{"num_hidden_layers": 14, "hidden_size": 64, "num_attention_heads": 1, "num_key_value_heads": 1, "head_dim": 64, "intermediate_size": 256, "vocab_size": 8192, "hidden_act": "swiglu", "norm": "rmsnorm", "norm_place": "pre", "norm_eps": 1e-05, "positions": "rope", "rope_theta": 10000.0, "rope_fraction": 1.0, "qk_norm": false, "attn_scale": 0.125, "bias": "none", "tie_word_embeddings": false, "parallel_block": false, "init": "normal", "init_std_qkv": 0.11, "init_std_o": 0.0, "init_std_up": 0.11, "init_std_down": 0.0, "optimizer": "muon_variant", "learning_rate": 0.00439, "lr_mult_o": 0.67, "lr_mult_down": 2.0, "beta1": 0.93, "lr_head": 0.00844, "max_grad_norm": 1.0, "warmup_steps": 200, "schedule": "cos", "final_lr_fraction": 0.0, "batch_tokens": 16384, "max_seq_len": 1024, "doc_mask": true, "train_tokens": 87270000, "max_steps": 5327, "dataset": "wikipedia_en"}
Each number is 128 + 32 x the weight over its row's rms, rounded and kept within 0 to 255. Layers, rows and columns count from 0. Numbers have three digits each. The size before them is the row's rms in percent of the matrix's.

# layer 2 attention output, 64x64, rms 0.0682, rows 0-63, columns 0-63
081:100159109080100135127129089136113164162087148172118171132135074103146114154182112091151129184139077142198065123113108169081189120118097169172127149148102165093103117109135151156104080158168106
088:103077109149119117151157077134099160175164120072122190141068126115167125121158057093153088166173107102150124133148115120142144111135125118212113109166152189157134139129128082176161154107095161
101:118181111150155092183185114092104160121157142130114105058107109076183086165155145140153147133133130120138127154181109108131149113179114060158105078190126124135083149134121084187128130129071109
103:149134111123181181122123124114079118127135139088102059115096053062115074096130157124084133123064127132085138107076150147118150143133115127123155167152118201119100156066093118086132141096158095
102:129107143156137115120128182127102140128146037095098172143163140085090149098165098156080170148151160141070160164161107137141149125142108184180090145161114094122109155145127082091157188145120190
104:167159120172130167096133088107132129142077158123163064129179169155117135086082167107126132149174147134136071225104143109185126087149136123114125165097125150186125092158112124078148142110109091
091:132139133124126100108114157134152137135116165168152188100112137164042087133092190102151125143144142127136213141125171112107127157124140138119104021100160123082101101100138143193138102119158101
115:196165127113152102149072149059115144120162143092143109129096156141108133131097135054164164109069161126130167176090181163125137108174111137192132114107121198134090175103119157117121106098147141
099:112147103101124147170098150125146116195134117172068131122151166127175138143140169131160099124158115111080110088146088150153148109211143160074123112092125124117123150165189140115095184131204073
094:149162057095114143155078169109133142180161111075084079100171109098122073141101160108136111088107144179097106101114064083094129166152145141106129129145122195196153123130134165126124152107128098
109:147149169121149104164109074067062164166136105127095179105159124058155183124160142162134113147088098115125099122129134106122138079151129181134166105094119197122137126153115097174108207107146129
097:090071089110184154183147160129148121109112124076147130155186151130069187055120146148151120146141142140128138132091094124146131127124185159163075168095133159139125117124151080153102207099125096
097:164011158128168111128127154128135142102093172120154052147122131183092116175085133114087116123127121126138127083142127110131123091111088117125073132109132067161113150139115075084130138092159184
092:120139140120095096157150094093135075079191161164081069176133190172119182154136155131116098124088115148136149168152112148116160139199116114086151109131121167170123098159122141174156106137183167
104:088108154112173171128077136148120164083149123105065160149156094153107091131158196111140128173105126144066141121121081155071130151107092137122074101131161100132136141128123150160157166094037161
115:111156112096157122174148142171140163116080136178095129125141150137131079171135112200139115205090114135138150134083108147127183138185130117084050162161104096152138157112153139094119148149197103
095:128151142087155174173100158116110138131131143054103145108051170169132146065121134107171117140119161126123151166169171123136052094102076143134103083123099131159168150125139099129082175090081139
089:113125115120126135160137147112132111085106143141148179096138081063158182071155098153137097081156135206121129162109087117110101112077063122146152134155084158128135124074107136172100103185162073
107:114144151129142127153104164119139111150135079120109157136207086120089082116112114118148145139180194076142128119161074094143124064180140095145103087122121124153118135202085160055161146090118108
093:108166122116183128088119148100133178134113157082145156013169129093075110155102108103187127087130122136185168140077117131133105155126170151126107185140180144142148143103116106133138169135165114
103:117135077088208133159097084136038152163092126144084108163165080136118124109088120085119116079147122082152109131136126132151158103153075160128132104130105117129078082198122091086129092123138138
108:078112084133139172130121088079124086130100221128109088117109121118117154126097083148091124158141091109115130141154167110088101144171163093082153087136166152131170126167110221176129139114093117
093:126074197116167152052119147136097126141134136142126115136115152121128128135107104181059117136103144128080148141097113110156099099171144088145125165119211187125145168071128071102080158108097100
105:141141193123152128166101165139145139107132162075175133140122114148094093140096134148163191133170088067100136092073131188161120155169111084127114108093118064157089145147131128158098167097199125
091:153105173155117115123131180127085168178128161123106131159081129185157051187160101112155097093120091123111132126115159126093122123120145101158137156130126132119150177090168109111085130121171238
110:131145072164142103140122113123153120088130129127148112153120130166146139098091127070134117102073103079159105157152067139175096177087048160183139137157150134225159112117120129124132111153124189
096:108088154105102129100078071144147141105177075116115149067115116106140045130146077090122098146100115161178084127093093149081118090133088115113092155131084074143146158150115132145199130159130112
103:173092100131108177108078154090159144143109170126102091068120117117173147097121110098137128174129144123087046138105152147115143159200125116121182128107141128131154183143152191067094161113159090
094:097116126124118084129100146169094099131149145077096123170082092186131141141149140115190118085139074108096104122136132126161090162087207155074160119129083148136089106150161136127047118110145075
090:095116155147144107172102098121106132075102191171158145139118069154117188141143172058163109139133155120107144134118103146110100089099082142131106069066104094070106144164094167136147124099091082
100:108163093095061108144150169135096116100135126127105162129093126102119144129205149102082121164042162107158122173110145123094122119156172125132150156125103164078157088114144174116115138160035104
124:152104154128113113090087149083121130068127164018152169116076111144115132073135132091104141130158107092126144116058173138143048162156089078114140161156091132142147141106106146143115147139137143
112:186107097133135114149177084133195147178122100084168149139105138121118136093046138126106065171090128184108121103098107092136091178145115104145114137095111170147091150138139084131147120099200102
086:120136155119127149132109123107099084092118165075098164109151170118209151161163074141164099126137098137096114128148160135134155155160116142132119182162081166187113221094130175097094161173135131
126:146122125120104168151157106114146145101147113146124081148104182131118132084118164128183132149159162159084150174114105105065074141110130065135086130143203118114192190187157097160134158144094099
085:169105127133100136153205078140139127162144089202129142154084157092109099141136081170118176121090180101150105084083094092150133121120174111112125077106102153102141181114091145133142087113074164
103:116115148130139123091093046131172105124094164143142121121085164111135137137128153070137146179073091079136108114160122179196133127136101166154169117143118084113133139176117138109205135151191076
100:124134124084114087143164134161086142124088122161086146150111128119125153119109137069151134142137131113176061094134179146072143129146143165145085111098115213114146113210162194095174090115160131
102:100160194123166157187146153123165156146093126132072148160108174187148128129185139098078046103102121166137139102127146120161158084196137095096110165163150135105131070137116130090106133129126126
088:162156173166046130153140136152178149146101115110218080128095088085098092114084084158122155147120084139132121135120168144151132166115106121133106141098114113163140122132106165162168203073150134
100:114130160137109175116110127140139098083206044207083119150105081152118119068108085136119141101164163150119110138089123162094147146145103136080130110117120127066173140080125152149105124114128188
094:160101170103138148128121138121114124138131151184093135167094167155165101123157226071154156187151087120161023119091141144149133127135142121104104182166136144127117127141174074136093115131106136
108:113156197103073138051133119087076109166126197117081122128159102092092121172131128074128106114143142148137140110128100151129091111135093161119162138138110133113143070159077043133123130118168174
089:065120126137180105133165131167154131141089117149134169101135065119114114152118126158177114153161091176163112184076123126151091133070150108135108163168079125066092108061127127161154113104100072
090:142074072086129102072082120159148162129081098115140179144159094114074067101122102114092156123088150161140170168091116146090145093104157158116077140116160164147072119141130110114106091062151133
090:038124132128151147145126082151134123085077179123093135088133117109080144093174088119117160131121134128142127191137126145074073142091138103169206134147142127101124162153106178180141174090141092
110:093136103186121115112132123142157140201116116075119139106117180087111105068157131130130186127168133123106161084169158136161143192103146142173141098096105118119113132135141130188194196072139099
081:125095138180091074130080126101111071117165168137117098173126105136148145128122073150095120120090132151100134114154088092108116147113132115099173100147079142240112145177078149198129110125135139
088:057160117136141132134156124122154078175089125093079110102123118097100099169096078098145120098092132122097136158094096152202073142101152146123145093150147169130091094138091107129118166028115121
102:147125172167187077120175147146130163083095147186086189176089064121093145165118186118112129108128144142111157140144118105047130157128097092119123157090129101091173149152112129175113150131109100
103:093195143175127099119102114147121179095139169139133186123154124166143120127096118134153123169170083174116139181154154122119098149133166101107097091152208173127099062123157187152094111099101164
081:090145081095186094134125103105166111098130107147088109113094142132186183128099102175130146203118093140182140122179144163141167136130082121066060111169099108161124122124139136164162073131150136
087:105198179152065126128129087140143149108152116106154197079170178131144111138196119100189082071108139162129147160147090104122077142113139123150140167124111098105142173130123156108147150194110120
103:133106080153110166165134179142132114146072160138093126127099101120148064072137078167113124172161124118126093165145157116116077110103069077118168117183077083178168119140131176078112136130157127
116:132093111137080134094149238125105123167107146118151200128093132142153141095183061123133103117136168144149143177110160118127135121085122104138137129141125148194147110129121147104158053159079175
106:141158179131172107125112067086068151181123155146142103162142101148144144102144144147171142120170071120183117187138168129188097105110077124147151182168094140126153106126097076100137086092158147
104:112129102093114123128135092077185122101120114121142118062110127127115068128154136099154122134094131169175125100127066084082186151104140107112107072165100126089095168108131073197096118149198136
088:124174100127079195062162109127108110131133143103072106116114066095118080140149172113125145105136132038053131133144085158131119171148163140069152077115163140137125159120114154145123133129085150
095:143116134141124090109086151160141155127143129098169189148148099211106117078116210078126142185189167126132121164139112129149081098108135132158131094141115103144093072149149085137158085077133166
085:187092069159131109137134055090144144086189147121059141162120106067109105130152114104129140100094118143115142127134100160121157130177102139078144143082112133116152106125108147055074137089190143
099:162086150084079162193148143151129093066139075124167068138140076124114136134147169147162095099073113102132119120154138117105136153065050142122127131141099079143121167133098135083169153149088146
103:178147142122094140129112121150164132145090119178098151118130197123110100174057107083141086161096204202151138105108135072122077102078112140106127134176103112158119141146092129122161141165099090
126:115101098165076056084117124095120152160146128146120103096151094123113050125142096132131132107110054122159126131098178156081116199156062146140112115142155125139183074154115158115133101089160160
119:134120081111088106101138156069103093158093112120112156106129134121139177137185159140161112117177115068112186155124116134173153143134115186061111127131078111136103190116144069151118172163192145